config = dict(
    num_hidden_layers=10,
    hidden_size=256,
    num_attention_heads=2,
    num_key_value_heads=2,
    head_dim=128,
    intermediate_size=1024,
    vocab_size=1024,
    hidden_act='swiglu',
    norm='rmsnorm',
    norm_place='pre',
    norm_eps=1e-05,
    positions='learned+rope',
    rope_theta=10000.0,
    rope_fraction=1.0,
    qk_norm=True,
    attn_scale=0.0884,
    bias='none',
    tie_word_embeddings=False,
    parallel_block=False,
    init='uniform',
    init_std_qkv=0.0147,
    init_std_o=0.00328,
    init_std_up=0.0147,
    init_std_down=0.00328,
    optimizer='adam_variant',
    learning_rate=0.00154,
    beta1=0.9,
    beta2=0.98,
    weight_decay=0.063,
    lr_head=0.00517,
    warmup_steps=262,
    schedule='wsd',
    decay_fraction=0.691,
    decay_shape='linear',
    final_lr_fraction=0.0,
    batch_tokens=[32768, 65536],
    max_seq_len=1024,
    doc_mask=True,
    train_tokens=720300000,
    max_steps=15135,
    dataset='wikipedia_en',
)
Each number is 128 + 32 x the weight over its row's rms, rounded and kept within 0 to 255. Layers, rows and columns count from 0. Numbers have three digits each. The size before them is the row's rms in percent of the matrix's.

# layer 2 MLP down (transposed), 1024x256, rms 0.115, rows 889-925, columns 128-255
104:101196095093100155137123141085155173152103115175099148025099071169160102139091153090133054193085169135106215092116156135116085218124127161197105125094151130135066118098167142129119139130139111164153154154121143161103150141067122119122135162150153162149107177109127136097126116078116136116119120110144067120153183129163123141055126171109107146109108166142117205131138092141118142216126
103:115125078187141099155106106112161109103117095120124135091144134144073075138130103109112184117135170090134123121116100121135095155147176100156102132157085180077125101224126127125118145098118127165117108075094168077136150052159116104102114128104126167070058091172176137034101153068094109184094161090085117103123171156146125132115183132125138131146099155198103189092124113126153115102174
097:179156157078098135064126131123120124153171136141154164122120165109138077173117166188129110126118097129112190111091171083072169235139107191158144141168184099109145091089056175145092167176102096110116155122108100126076151094153149149111130131189095120153111082142162105171147140082120177133101096117087127146142093166120065124131178113086117125145161138127077205130192132076151111135127
098:106193219147157143107144134140119134148132139122127091115117141139103115130138149135169079138174150124127181165202166145099165119140104133096137090174132171101209149113137146137118126121114164146155116167103108135123170132183128144119161154170171095127200045086091119167082134098101123140115134151149151154121164112147091113157184087150110103134131076099132097150143138105165103103163
102:127141103064119156158136154119129137137129124133154154080144150128154114138153147137103109082118092185114144126136139157068104094173142139034106122118140181092158130071114104148167121105073136136145133139178107112107114112127133126126133119144169133114102050136126168142182087118117117141117140098216177128143073115076122140107158153165111119129128161113146147160123138129116162195090
101:111188129136137196145107132141151138110117131063144155087114143175096082126066169126146108112096172184155123159095140142182065085115135063128152150167136183178175142144157171102139148083079113097121191088099128063081113085114107128193152125163206149081136049143140111144134078089160132106130121173155134182157181132127108145123112082121118097186157146095139093152126101140087136153163
100:097166086073109115149124168151126143103094040140097122084122096161130131160087106102121155087149131125111086172065084146136100130141155091176168142113134127122137142087131163140122176150140175113090152113084132126136071110138098140130065102120180143123133056091142118146130148152088184162131195203179099136119115156108154126077116187125118136134102165127077155142173149141135136098090
103:191116167097094189064091083086160081160156177195101085075086107115112131125122155103125117113122105128107119160146182104116115063099111117133133135153131069148119144162172078155103062077121130136146119095150106133142195100196118111083124091122048142110179124121143078080125147157151136141153124127152153148140181170184179130166139108101135123125171123136056147140143162157106135157093
103:096128111000123114118114122163109115098115129162103122095144151131117188096120128095104112107091126137130141177137116143119139117098083134123197116105127184166149097121180164119100093086114096167154144104097123130106123109084155124133101121124155173121087086129111113090158078146155135136082141090134110154082161119100095141105154145088153152131156130133112099102060099133164121103087
101:074214160095138137081113090185135094161120141119126083137129181114084138163131163118114183118172104171169072148112155156147135084136082111143154216051151141072124116149141125160102133185119081169109134125109198115123151144176097115096122129144107209123122134191170121164098156116107119102145130095147080095150149108114032141101119189106154133160107148167107114075094126151122146103151
101:128075125079103106158229125175141173083155119143082165092126183096180169107140115071134140105118169151162098127096136117152112125141131081093157122092131094155137091133158127107125144154185146133137117118104146168121139125094153117136138137087163084122081120141094109118145135067111134127135139156156017156163086075127125129166174143190131133138103126144043140100123150124155114178119
097:124101098154148106119136159111147196112114106150123143138123070083128138138098105097111197127170141161132092107161140132114038128101141163112104216155131130043130094183176081163091194127154165103129119142131096088114142186123107101075116123121196156140123102150097136121117109038109123155114116171244163093105080151133117133157170138084128165113100097042159129164083098127073148197159
105:116078109128131126123075142063170158141135166124062130091108108159088155131138130182101129089108153095172138155159152144156128107150135104154133113127130139124138107137217143128155148187111125144167129141125172082139149119107121151140096060116149109138203174091159109087154066157161147032134078093109117156168095135108111138016102127134170116110174089146126152097172133174128103144142
107:148171165161085067142157147166148075149111137122159090143073109109108075096149146115128090127132121129158078079104114099163120187092139149084146054160090131145132120161179197116150151125154131164171127191057127194174175088114123124135157140129153157124118112098118183123099097171127133117136151089127233159132076111136134129121107143116129145092153145124117164142110078147164128249150
100:082092177125119136088115115112166168139152089112166168163089084163128106121074134102152104116127112139135155068139136147045152111125147165146145112138134156155129056134110100073147131117090100126168181063175096091171125118126118115069133097140199087111084125103190094158137089140112118156154121123115121137098022121092174133157104140113147188062124122194109165183121182122087147201116
103:211073088113075117141178124134155148146160100145160117175180143115138124146156109113182125130156158115141192135128137121127203172158165159127132129159131111140103151107077130153143077209121115129112128146168159111129130144085117107116087144115179113175116167142117140093108119136120137158069140163098063164058119138105134116141135164136156152093062112141163140140097153143144154194125
102:060059194063085121159152113115111191127129162091127136148100092168151111171128072077114178101081109139101119146144122112120240149127158087130141092111120124161146134114071173172124177170151071175139140118162124140128136136145131123154162162127103030159117171137137131144138053169152138148129141160172106089117216124136114103120093097110096145147198152082123078161136078114050099153121
098:127097128105144153103091131113176141161114131151110146110120153178095084136148126151123119138110138117172211083089134162133122112164117151133114130085111126088132174108142169077086162108092176100116140173121121174124169224119132159112097056197132139134083136098062101170134097089090113089175077122093203168128093056133150134143137174139155141181111099159164147129133088105121140163128
094:180084134141172135107133125155144105087140090128091112132158156119130145134092122098116137143135139144161156147092144145173111146132131105114073136141144120113078095127108103131122125118130086184125165115099107113145184095120146171116177131133118193155094099076097122025118150110131104132170136107159159105089169169154116159174147136095153148108049169119184144097167116124145125107101
105:138158136159116154197132128072187082153110159173132170163054127154127195098132145138135119084147113109146113089150168135134141149145153083114178159150118155120071078143114143154085146135098142120128095137145180128141088131128115105102137138149145092094138173145108130115130128163033150128121144172148127151177052139107130161092116152134136134132125156212159087134071157077115137133136
097:092111129157152147111143131083131138074120156093184181176101152133108164163129147139129150137080147123106121101106156145123138205147106129078144113100172127145162128105136129150125130062133120146140127114206166115105146092155135142159103129120105086134051136150140167184159067116128116098159121143175108125129184078115158189114162126094159145073124130104132135203176087157152080165169
101:145107138170165148103118097170128141135122142168106099160168123131136104167048186156142091082104123146163251128120172124141140154157090083161138117084113082078188076118091131188142087121120140094096153132152122143090150144128101132136106200117119176131134137213152117163152142157144132159149135076130158078137117135152178127160171119103111164133148165124163133116085094124183145073118
099:129151126157054134107150145126089083133109072109134193180151100118116168142121123111167107149150098127133155163109094151091180180104152176114133128096106187160104111060130164127085145154093168162069111138118167187147135118157113133198062168158128136131191063126056154129116115096095131128133114152191167087099145146131133141166117162129141125153136127128126116104145161084101148174125
103:131186153177121084101061144183093117178150121088131102139124111119087098096123193113102153144192136127124096117109139116161229077153187129161138076165162120100123162057130165097132180140167135099097144163133116111098116148097125105137112155150165094129076102091068135177133144102103098168148146180073089129103153127135117115117147081098096135162156117140125111064085103139144145075177
099:115107128107121178173148162168127119094135081169146070099080136101199134087155132146143117123130130172075122133054130123122103113097133130106152122152100181154155138142166097157178120072173114136130116148175160180092169096093118190170110159132114125123117129140180078185157161190124138145106132051116175071179154152117144158185099169174122153136134096140131188134124129087121178117121
093:072151134112140082108124115129103191136158121055211089135106127167086181131129114117134158122131128136180125125121096139105164123142121112169119118116090105144168074120112167134148110132127044125089098091127134187141132182181130103083120100135048088136134053126167154156124161168113095165128150123155150104187084095159128175069133179124087139120165129158121168188215109144068089134122
102:093146132157190108134184140139142111097135138138158151151117126185112097157136117208184152178113147168083156169137131179105110115109161107110091131148100123127172134138211159135136141144140112135170103107038136213156074101124092145074103136118145059075151033159090105152130111095102147148120140174128094155154096167154083123129124123096080124091093128139071083133155150081103105075108
102:094157137131147108139138139169105156110155167125193149165068092114136093138140203108119165131122082131133097164185081154148212148151157152101140114120156101117183114084123147131109126093124177120114108145106153094088199124145131136089108154137112150110165092155094105129158084137182118119157155168129152114147164071157124128097140134124097142165140125148071098110110146095145146040154
109:076130137072125133134128126130176128076056104135194115144071102122180134165124132144112126137090108117192176105142122097108138144124172133162127108169082191133163107152142163073072123099176162112181103138131137117151101170127097146144110130115179165132160146147080132170124188166077121160199127182111135075152100141116134148147143114107148124124074183168130143123150089085080084144116
097:147102114078124129094123097107078099122156159102117131177194102108129119198054104115155140142105074130140068125145116118153110153148204156128159138088067108102127179126143095166158073163160138146044116127128071134141171162120122130114130057149162140101121186137100147144153101120120106105178137112132075110166080073155140122157132145112135094111144137145086121225085134113113166114128
104:099123157147118156156133137137108121072152154133111111156111148137158087136184154169154127117160107135113137101159078121119147125165122110155185131151119152165129144118146132152129180153120161157106084076103092099134146145076131136137148126095176193132117197132125135199166178071143132149083116155133114084074178151099125167092145134128130120110056151103108109157158126147167113136118
102:065131137205165096110111131082103116181161105142150080169134166129085084118178099113130168143101068127156063093106118083122152101142058185104134146134101123118128137107138091086101151097139111145046088103080098169132105071069138103148125187134176112129125093117120129191169103130117106174131161129049218146175136072172091102103126115114102096128110124182083107135109130086143166154146
103:158209115119156143113096113165158140113135115149152122151112132065149141147115053155217149138093166122078117111095143167133150089167115188171161077067131112097144138121110134134090135126135124088044146173136144167154162088108112127123118130135059121153049122094098140117130096182165113128193127113089115132088120208093166101187135110130120125161157106095144156141132103158136137126100
092:208087128106123118117176134163163162114090117119143103117216089134127107097168157123152172112111139119120142099131133121152106175139139080169101157085098128108111112104117139156096132176075177156131113118061137085091093170189107141162106111130111116145138079094170152116119155109098151127096141107154172106127126075179207125103113181150127135137097144158112128128201143129171107148145
098:106086130078163135124138094064122184139106075108067190142078128117109110113113150123127140093096085082107111146149118137142123133124160175124162106106148149117161035150164155165093072077131080158167183142147130129206119111116144112088087146193114108145205133188088086112161068154155108122140133109116151136075101145106212069141100113122132162087139124118162142148133208084104133105125
098:100126134077127099101131097168184112124072168136140122136125058134107141036161153054156189117096101089089175112138133130105083109093082124107164122165140133139100141179153124134178136108143086161153172128099100144111143116123127106161101127157111174141147129097137138139150166142140124115119116133128160148112111122158129154087140098085102093118123099125211189137126092126110140097156
101:196101184152144157084137121050124094139137131119166223157158109117151132118130109127104128124083106117123143121144084157085120115053055093129106152203109149168103123194086114075046143057127212086110124107096164116124154165135114131158133191148171145128111123151142071148097059126154125133137096094080206193159078094117136106106112156140084140074101060112120153134168165139152110111186
# layer 2 MLP gate, 1024x256, rms 0.113, rows 890-925, columns 128-255
102:154145116152126198159145141132140077132068116141097197097136070151148106150140083110173132077168090147142135095114107112139112096195161178148101109133134152107134114117169138170154150110126079126156154128151195087158131063129107081143094139095197127117133140096144125098157102186121142141173090164157163063090100138147130170112127170137100154149113134090105174081162168119165144177154
097:142188187162116153113157187129185166112082081165114161087121135155123181148157123127094114121156084130159119135120119083091104173135124110157127115072152150136129117162104118109103130122146097096151141115098179116131102114118195124125115108127133125212134078080166124127136099119128123134151125116064120119145165107162063170144179209106145092156189119111136099174091143106163156161203
097:126086084066062156097127149124134094101078150161080141078122123111110071161076162086183096110115200131161153145146095132191092131130149128127037098145126155123113115118088126205114061123058145090116155117100104117147162156099119139129148136126090132158149100149102142131062188102113118081143120132122070171146147082115183120109146133131077165205080116139083127142081107154126136171150
105:153154128096133143116147118131145174060128137145060153132123170104114148043080073126165115140129179166145121113112076079098117130131125137156092108100100132142103157154145113171152100113152103079112080116105111102111156208128112129114187076099119113157124189132119090138110167175116122132076143130173124123098150079173111109106120170153106092158106142146113108149171174150105140147135
102:152093151097086106120107124132102111071128141096113161118123099129169092059104158094170089177125130162094132151153100201107119156151107171066133096070151160170096160164144145085105114118109159107194154088118115155081142126129145169176118116161137121143165172076106107129180121155157140196114101155150131128111133099076130124122114111144126138127087179127128101136164127157112133205130
099:108147189099105134104120143147132115134092076177182200102133140152166094126127130147059135083162132220170112159109115132166093089107148109091172118162070121111131124110120147090143140131155129164132156175096123140130144079095129164112132124072153075094113132137145106109114105200164170119106153161037149109146159124170087126025082151111137060160111186147157125116111102102138141128163
102:107114164122095122129156076170078207113132140109107161159082137121152112186163135171102113091149164175199147142178170104097123098058193112107055163141128113161098139146125145103115160132177076085118143056137129126159084102129145167146071127096089113189191148134127127137165139142138178167113184137112131130092123110150140133113181172159099083101144186112139129122114149117068103207126
118:129115138095100123125100130122130100124132114165059116127121175146058144136123110127070130051145121179182102167108090087069125123160181102067214135148122156171142116114134138131091106080124147136170140119110110137081139106075148138114099127189151087160139126156116137107159089147155124152145179093088103126125120080170105150085128156134146121156163185093146111135099094154132163137113
095:140140095135166159133230130125152185115092104081117128100133173122118102089115112134119123054110104105135113082088154054135104142116168132150138060094224163174075130151147165076085106151145088110084134076098107119139109127116150126132161126108117137157129076112155149162138144126107072119126088135056095112153148094210070142096121128118152154097137164111098150149173097144182163159134
092:173135099150144120074150125152142096170122082138102086077090125134142089114170152158085162174118118057157134127083127137129109104116140087172108104136169182124122151096123144180096112113158063095141110092121111116113095096073063147121112151114112143076134103136158176163132118159146127161117154121118126162104131121105128146176080133155143144140104136100202140165135079148058180159112
100:171108195110115143112163120116058090193147158126187094083093132183086119148156168172116082138093157074112122132093115129108124119158086091070098015152127132181145098111086104102170054131104088106119178114160166167136111099112098111137159109103109097125161200106181147104161151160117165102159138095072128157118124163155160174130098156159135116151136143192119143092147122163160110114102
104:127119101133095166111182065125054147225132136189120155082129056111114120060159175084106151155149127153143086132121129088146113134182135106120113090074125094132188133085158111100111152148163124119078122112169034054067101136115109071112092107154120130106170144139130120116177127126128113162100149121135137166139078073098115106122151119089121143128115143197193091123076102119111143144152
098:172152103067134079090137122124068129066084122132120101123105154085113163178145160143101176162141145161135148067116109120085155151097156151130160108069165119154160131157132119167112071109117131155103082093088192160153096140128137152153183101108127135148101186215134172143105154139120130122150155115068130156116128108200117135124073156120206110118137155109179123122141079095155167159142
105:118102093142114115130189113159149055137121149088147141162086098111132076185115107153129052089122144107147126117165170107132125141148129113127117151064166190148080163114159173130123152087149174145135058123145108137125146114112114167079090122106123049175166154125113155181134093083120154162140136124166143134135130064110191128133130052118187104075130121170094124120072077138086141159090
095:086144164121191146103142123091099104113115107140172103075112172133133163197132126108104166075110163125124112104115102113171101142088134118202107170132077141105098083171147165111148147156163104146211201092135122092188111148123144143141053149137153139181133139142156131169151156125099116164098163152085157081195142078111088179141104131135142103064181079124095095162126148120097089148115
103:130065172109098080175181139149077152088147129103066165104128153144135130113151170077089149099170150191138135094108142137157148095119084045118137133129141140151126089145129163090085132153133107141146110111197154132076095114098157137115129138112151040126077120136152070128130132161146118142154117141144129053118158138081091196120077104152107097126169158123157144096091168184104096176115
100:163097180153124116168143167120126105072135117090192135087064137123186136120143138113136135143115122126112120121131136073089131149178124093132162162153171143086080167114123251217078139170129125139131078143151111141103160134113129099138101154077123153106172124117099142140156153211157190139113105102130139114091132124123116102114110143155170113155094138133101102131109087148127137173155
098:138098144113163185145174141138085168118071107128132171136116105090089107127197065167110119101047129142142122139145139121108111161107101082169149100145117051132142117155094126130121107116146090197144119131095075117130131159101113101083135165124150131060157162134108092167129148131068128115126153104171120172169113109104145137125145041143122075094090142167099175153135093093180112194115
108:120150158118091111105155090113093095122119037101159123100138126078175115070074163105174109175082066196119107109172118139089143143181106175098160110126141155132162154115106135121141141189136129147115117128149127100116157167164088119084166173151103091139124154157131144101074133098144159065128093209186138091117114120018106167138154088171138177058100116171127080188123116135158099111150
096:142082127132162155160139111130116118174155101077123170090122057153132129065133113100124112097178115133162101116129134135150130124094139181145108138113103100104113157097046216158094107134194122118071176074146125102146137055148071091102129117079103151125148124158126147133083103143157247122131145123147148154068109111042081156092120100198121098139110125151187140067135154091138152139169
097:213161136136150175074135132079136122040179086160081075096128165102139116140140123117168054160105126119117122154134180052104127136153126084134152000139089139140164120125134159116106142166112150114055175121141145143136174132112114112128146122125188085159114094200159131105103154172077178130126168095063142162114116096191112103136097188156118101106132110136159147135104107152173087170110
099:104153154127117111152173150169114082129077097091137134147132121083206115162089140116084110119132094122162143099137131077141190133169119122116068135104140167098140170098149135140079164158113082163134201187097183141156124155110137119134123164134152087177134066077103160134076148146152149067124127062116101145057165145098125211153107118143141142112086120117133122169124076095135141135160
103:181099106099093171122173159157101081151107172127109061158073094166110107180174122137161093129135141168220145115135088089115130085090140116164131128160133134122180124148193149083131126138155157122093146132130179126091139106103164162108138162193108107123134056123144134160108183089144100083120085146109116120149149095114160131138096082127123056164141190192139115127124120135123097111145
099:217086097122103128153151109103115184204176137126083091112172110142159116172156119126122099136120123089182124079115131185084087111103095158203086155140131089123081102140133160138111168139169135117125144119140135114152099164135125109131112093100142094140128159151111152132134142131115148106098126150114188178135123095126126105116153084155065136099129116162101127120112144116109094160157
091:117119154190126139135106110108067122099172040147157120140115154186105112163179197113099101150107073149138114165106098132188108167122118107161114169107114063149179098148157109075111171115079175161138134163137134152096147080080134082125104116160123104105069134168144164097129168145121178103080143108143121129142109110152154138166079190156164086154174119110135113116161105139159133151081
104:142148167107124241116152082172080114156109046132084104071131066044182152189151141140174162155116105167201126118148130140098095151079133142112122071135075137145125138119105166115109141118103103099082150162126133068143099182128174071136139065112140105153133161140179101102175112125131147152100153117189106117185112113144129088156138059107157160164093137098107151139067193126103124140135
101:138171185185134117131156124172108105175084139135065113114133133103170128165167141142157095168132138079076133073082102180129133130114144191098156090125076116081120110084094137128084155126190086107141057115147163116127166114086134170147072120097158084153154062152179129122127087177104144119103091145146117115184149144133173114128117168145124130196101108109177106155158091103167132125150
102:121188152156128136122199073156087152137142095172132114098157074107101108117147103166074101106153096141117162125167133120087111144123158146102134065079107119191118149136136231175094129167095133140084077095154119104109141132098144133103122153153174132081149119139166092115119114140088107098073160091134090129115141110118120152115096158075113133151116112065099141115090094169151169123175
107:156175158148166102140177139126133133196164096146077174142140199099100149122154122088106131135156068144155139172153180136127138120170161129126092116093162107095155109153138099146087133060059106094179122109167179104184115114132154123089097180125184127178126112126153122151168093087162111165111118183108147161060140128123074119126107152179158157149157109118133179057101113151109131157147
100:128139104080102126087125090140117146164172112169093143122139123084111154188146125126138100163114142145186093107171119115065169106141135065152110187113115118158115085168165155126147159179106128165133193191128171114049127163123109179126056111152151136110144102187098132128151126087166140151071111113127093096133123141121131154093085132126140145149153154147088166170111159163114166134129
103:155154140142110192073151100093083143174142127119081100119127158153157109125087126117118125082146095172149121092107123126099162116203088125084157115109106139105116118153064069132083150048163176104156120148173127169136193068158144093148132165132202094128118170131118172134136060152129133166126155147060157147146140113119153093165136128110124104109112135140129046125095118087108158171140
102:128121115094093105088134131153112180177109133128090133116170170111150092138141112079159071084196098141120132101084136077123127103093110148143102100113116116119129121153080159102161155132071178127157170156170138127117160106144073108098149158143134082106184087121089128122132041159138126057127133111111078126083118169136124084086133128146172075156128174073149105153150101084123170151145
106:107172119078066127099166135101107125195126157163068182128113141125080152127123112129138070101148134162177113167096132146146030097145151151113085113104099169176125111184165122085173092109116129119094099136148152105120164082116107122116166147163122118103146154107056065126147107148119171090142094135128141183089079122122088149170131088165108144111105112109162165117107065116079158188093
097:110133152149115190030137038117092179150100179154100145129133134063135135172119146102173121118141156128134098081165115137111135107177053138138129115121104155109151108086164142123077154138105086125106126154139127088120130140077109157114139197127120126144172110127207140109152071109098141081137163138099102072087120150143125123108156081089125178100181152177171126191083133093129109152130
104:159122128131144089143149119120115163159120186143137179114124103162173090154120130147084125135121140177136063109123120122112059173108189100085073117147073173141176173127116113162132168181236113180183160130195140112108123117120215140117130104103149174137141110056175134155127110088148101111144169126140162035124157077167151139131113095133208172136120201146147168135170149169078112168096
099:143147095146103117148172115119096125108159101105124185109132123162120119142100102142114059088070098066142166128172115077143107142140124089179118112105140114134071128149173121199093156151128148140135174159193155152095134097137109123107155144124115102106060149135169115148166062105206252129166099145164108143113132119163121088143102118184145155137154165133116133158177179131085160126138
# layer 2 MLP up, 1024x256, rms 0.109, rows 890-925, columns 128-255
106:090187153102114131141155093134156091116098060121161133105117132133158106137176096051163120147165102102171119137098128112141109143184184084112155131085138126091109154120122169156112104108097138092124122094094154124140180151088104133110104187098186145122111150143179080133152166161139160125158116143125112121063161152119138131094164156133100169160154126067118133066156138097136109141118
097:142135107100138140117154103146133062127112095177160141164101212148139107159141098077158113146127127189146169170076141089159128114180143134126116116117106193163133115105119156175124093169159164074114098173114110128130069142131121070118097170090073140125118165121139169135062196085168130126197158152151122035109151099115130156097149079151089101150077139082184129076048154107149144139135
093:136131168156165147134156088143141168182083135135087132140134147144145180162104120113130147092136080144196122062134142126104107119078161104091140181121080118122144106121116139154176159119161088132162109120082101131160129076081129160108100107064151130160112164067162115165118091144065148219146124136110137109159114125127145136195125124164041116147118096147099140116081171131170125137137
102:190120107142177194146085107148132132082113124136153119157167169099143137161176142101153145131133069159147130127100163133144108131067135149156118071144149130130147148087102109142151153082153181084128164071175136070132136150115199166114137141175194140108166168132058186124072075152102099178121199175182108094159131101119169103134132201156122096068127133160123129137118161158132151118125
104:118096162114080130138143155088160212155125181099089079061090151147131117096120133156091095117129073190115100127136123111092136097104100080171139109144148115172211120116133180126194168158137107048165114152117117105139114056129169134043120137148106136126118074115182155156155102173131132143146146153193154166067116079151123128088180138133148113098180094147129101148127135137136147112105
099:113184121099087111116094132103104113187204088121166142088126173151108079026126158136110138151130078153142090132196139132070150124135113129095142161118104157097096166134126153147088079166095122122125126107133153059156096047077204152080080106114140133147120123105156150089185157117134109149119171165196111080126117094139133132085082170136109127115090130194117137136175228199113084131124
101:145080140127106121117133055161096092151181126133160087147190079168117146108155118115136085113105166114154136110116136059165158147193118069113104171109074076238135161140148129087152144168116110116188079156127065126143140175138120155127132092169104141125153113070096088120151108148069102086126143109096096123142135136112174149095086119136143130085133184119161157123119132116148098110122
103:163134175115139117098158098165148100144133111165067208116119139092164062123102094066115168126152103134129136112119125154088077128185175114110135138100110119145109111141083077139128160110081126080151106129092122121132120099110133128142090128142206128107196131085111175148140099156166083195175137117124108167167128187159123099112081110148129136154111102147141150160164167127117147182152
101:135148125120195067172104098084187195120125125172110179144114173127125069160096141174123125095172198161113089133139165106093165164127147131127106121132172122110097097118144134093036116108142125081080148088128123114187115171169097160119129152132133127148129087122087138080142114150125078171195108196081110133091139150153172137139105103163107089129118151169119127212165148135159082070128
097:138120121170120159176140134134059153107200126081103141109127163177151116128150150087181207132086148152129110156140151155136127150180137152087117090124100192179102113082123088114185135171126168124204118152089191176107127148132106070162144113176119096179143140119063072139153156090121135133140167178124088080195101128149140125153171146130165103085124120193126079097167128111161090148117
101:131052073098158080126114100175139089013118110090119183145193120073142106155107102082082184135139106138133080130132130139158108105142150179065112157205107123132119087164151102160098115096102164132142130081127064135136161187153136105101109062151162149143134129101086146143137109099119085134117158100121138118102108141163120120147139102072158105069139097127140124133091091110095123097123
105:126061143091128112173111118132148150133162192145140129170133170104084118114117087114068101163125197189102091089126086127069130150139123140165137105184166133124196084123065130183107140139128125144105110149112169112084124138202088089045134071105129137083112163142116163124146128097155120187141134082119158117133137113138128133094144055134161142103190183093160109134145140120166157125160
109:145174104125101077119141076114158086136067195086147131130088188139127131143082130141084088150136104101115110117119116086127138122124181112138115129114147100095135212069179106094140117050124109142109159100173100130109086166118100158127176094178122102144144157161153131112156128140186135147109133090093116163118125171156096167121163080178113113123168135099135112085120142114057111154103
101:108098183144054130131123108141151132133116115114177136136119127211147106118147149127156111138141152089108135096167103104090071095125175151118058182140046124064167147193091098117134128194035151108075149154135117080070092139141112124118147174114079073130121099133095088180157113085107168081140114132173081140112154133056121205128114116155139088070130139149158115120139068086103075136124
102:129121100184185052099117113160146176148113130170183092131159145139115097123180125154147148163100094118139140110142171176128067146111132151156141106105104124103115059139120096175143193130153197096104075113162100159127119125155167115143144077144098154121159083147129103141114188116105088106142105149155147071124131100132166103061111107116085087154123101098137145097114095169145175108165
104:106073089108123135150111128162132150141143140137117119071111137077095121163125210098101148156097144036106129146170139095128170109110148145070142141137164147128136127145130148154134065120111133073114137144110166098113083167102135098158102188082069082104110106143123117093134164093152150146181111148171129104082151095166112121122139138121091150182171115088081107155185100107101109152130
097:115049158108170136135127092156110152135029138118121170112191125136091119144074149133141122086115116132110144128183123130155106110099139099057115168097176080120155136120171152122148088122108141104145188095101147122134077141142152089135133058129140184082122136077119145137085098133077136155214162089104139168135130081129108158090131151156064149136085040080141140132105132149103207087157
089:114099114104103141167132153084114151163110094125160091137126105114169140132130147218089083143157132120150141191075066116123114112153127100158132112124125081128173111131189085132088174162180129126119159100100162142179088122094185137085149123167085098169081120198146161129162120172087190065123124100122143151130090142089124112128085129116142177135104186126133117144115153127151075104105
103:069089194120113094138095128151101115167131174126045121109139116205113125142103129166107096169124176172154142139107067112124078109106116115129122125177161106122163099133122068124119192112131103213159158160065133176108149206121129132105122118145127123146113111101166158164142140142178137144150084113167146116083125132092158056085066175096146097149125196097042136110159101153125111152110
097:149141174133142063130125172172121147125112099109189129110196177219066146135137124054159045123164083199129142153089108118084084174142127119111055100051112082116112098136109149157170226123157165101132125114159106112145177145098134165120114148167126142191108182123176106095155184166106140093094110109111150139099126104139129106155176085090179158209061107128137140144157124100108121087127
100:083100143146133156126117197107100161132106130156114112096089102164141169159047120083105081090120120140148118147123151143165149105127143139082171140116172103167081113095113114167153153121158135166093053139087142136140144041112131110149151135120124099115148119170139193078162124215071108184170132190123107053171111141131105152180146168129108179167134174108126129094079202094177115175105
101:125121137134108137134113118063085105184035121071070083112149155144087105137140092143107137144117194090152139153085079166100151128094058178170166212094201124098125102110101136181119145142112153150100115161150137178131161118179158170071126119117112078128171121113123066098088147073157199135131161097173149070124123124092126140175145134107133187123127134084214105107112168132148180105203
103:127104124143183123135128126174101153175127111130134095118143096134112105142117131147078091128156140155134122094130125151119151066110123174110187131073102143117152169174139161118146129049156204129122061131110133136121162086086114158109139119172159104094143146153131124160129168175128023124165139189074127127204158098157115112185194098113154090135196083092128078085109188145138113118194
105:111152102147146138145154122142129138144103114062146096150116113160122149090066146149120182126087085166132133120124154158147120149095124153093140134165145177123161104107180139127102159166139114081107115131165097205171113134072150138226078143073168120112104145127165057185140191187135115176115125162110163056141127137091138090124153180145149107150165126214146130107151094166129135125181
100:130118151146150121074143173148109168075140128191132177097225184131111100179157133175091179128114094174075122153107119149162126098125126132065093147107126161171129122117128149107087145155039127164155088089164125133118188099103113179091116073168066099155146101092126172088157112147115182128143115103155082158090144078123151112094106111109134124126132168143123172139078089137135185125118
102:140099079117111141115144154136144127120091162159129102119099132171104110182174144184145118069134159100139143133099148159187129098137181138118162179154066072128200136131082133096123125132138140146103093069096090155125137112154045147125107090169147176110106168175166161137154138141164170135093162078200168138130141079157089108087117140090144082107136085144097097157176139158087109145131
092:206141104064092066161100141148120157100162148136124144104102123118172150063155133083080145173099110158187154130084145193173082125130148106153082129170163158131136111078109099164140150090163158145127126042048134077154117151071138102149137172176082170140102131129174079119148140143136126102128164143148129137149117129102141109086127088133155158184078143103099108113100121144106138115120
110:108159059185153174135132100130131127158143097144103075140145150128090131099125085108145128176109078084209125093125104110116105102170100113067095191107105129088093149132143119112090151065072175111130114105088110151129151113151121165116174113092119145088136138107121135151168128135147114117119139125181205111158120117106117071128081177121094061115104107090129134120103105120169114112135
097:134157131126071136136124143081153114067187141082080117129100095128134136130124081095177135191147095116129077143139108172053085138104155183127140193101122164101115164137085105144185123104132116068117134097118117164108138135167103093116124079129054127101123150181033126144108162131122176116138115131164132111174117111138130093094169142071112183178148118168123127149141196077120205096102
100:092098118118159116148122164130133115195093114154190154105105093187141113144205117152129164118162132162132149155161152093144111156167161101219122115088159180128131129073127141209188166125113103154137153146114131100129161150109172091149091129119153153069066102162160164109092155112154119080126095099114154181152123084110111161118096146125169165107099057099075195123170099162179180122128
099:118138165123148152074091119071095139191139124117150119120133141136090144139169089136095168179138109114133129143118095185172079104126117164056112093126124111082135181123084116083076136130113099140117164060114121071088108157169199082125104122091129112187138133115170133143169169121133096165143152138074108125129075131070133099143102096133153102088121114118161110073131083151057174133105
103:098166121137083130067141118119120139135086138133127110081107120076097135136052058143116135143118108159067151180148152084090147149123083107112107108102146099104163108091134137159137135116179194162180151156168149137079177152097150165123062140095111073173115105150148114117139127156115085081182152153143095209048117097121120089118121090157129095180136159022100067138176094163128126148172
099:157112153153176089154116127176165166089123109093176078132164154086141130131119149120073161123133143063095105101127125102094163188057151136162122092072096112047156148094085097182097118205139133124197150107090142130127109168184088142157147093059140163139094119153157175131100124118154109148107114123128175124190140183152181181116185194098147161123151117142106091119139159135162100087138
100:108113103143133157128123129151116153154114150202109138165123114168122186129182079103114191203109100146104076161203134162118166146156185146134119187130165194119152094175105117076167193173166120152158122116095125108148126069197098123170093130108157086135129138104168107097086172213109106151128135112126126089112135158124083150113166131171139157119137133211145174124147124129119096101105
097:122130150091113155147094149122100097192120099120168139113175141132135101183134113166091083135145058195072151180121083074107128126161118115099135154067149147168112067126149180183101142128049137128117163129120093181158128187205128106074111086138156121133134136132119180158103184101169173065134198156077112153113165093153109089103118173137135105148144078145093119159120135103110169078114
102:162162132147150110101142111173150182080118146127137199092129105100119189125112136096119136122102176143107116093116179125170139160145145112097179138136141136159157142155159134107095083134128115155085145128177105081147120140130092108168147218122173108146131142161156127156134160135145081117128096106060103129162119172079096138171142113142139162123061091135098150120139130151094176117106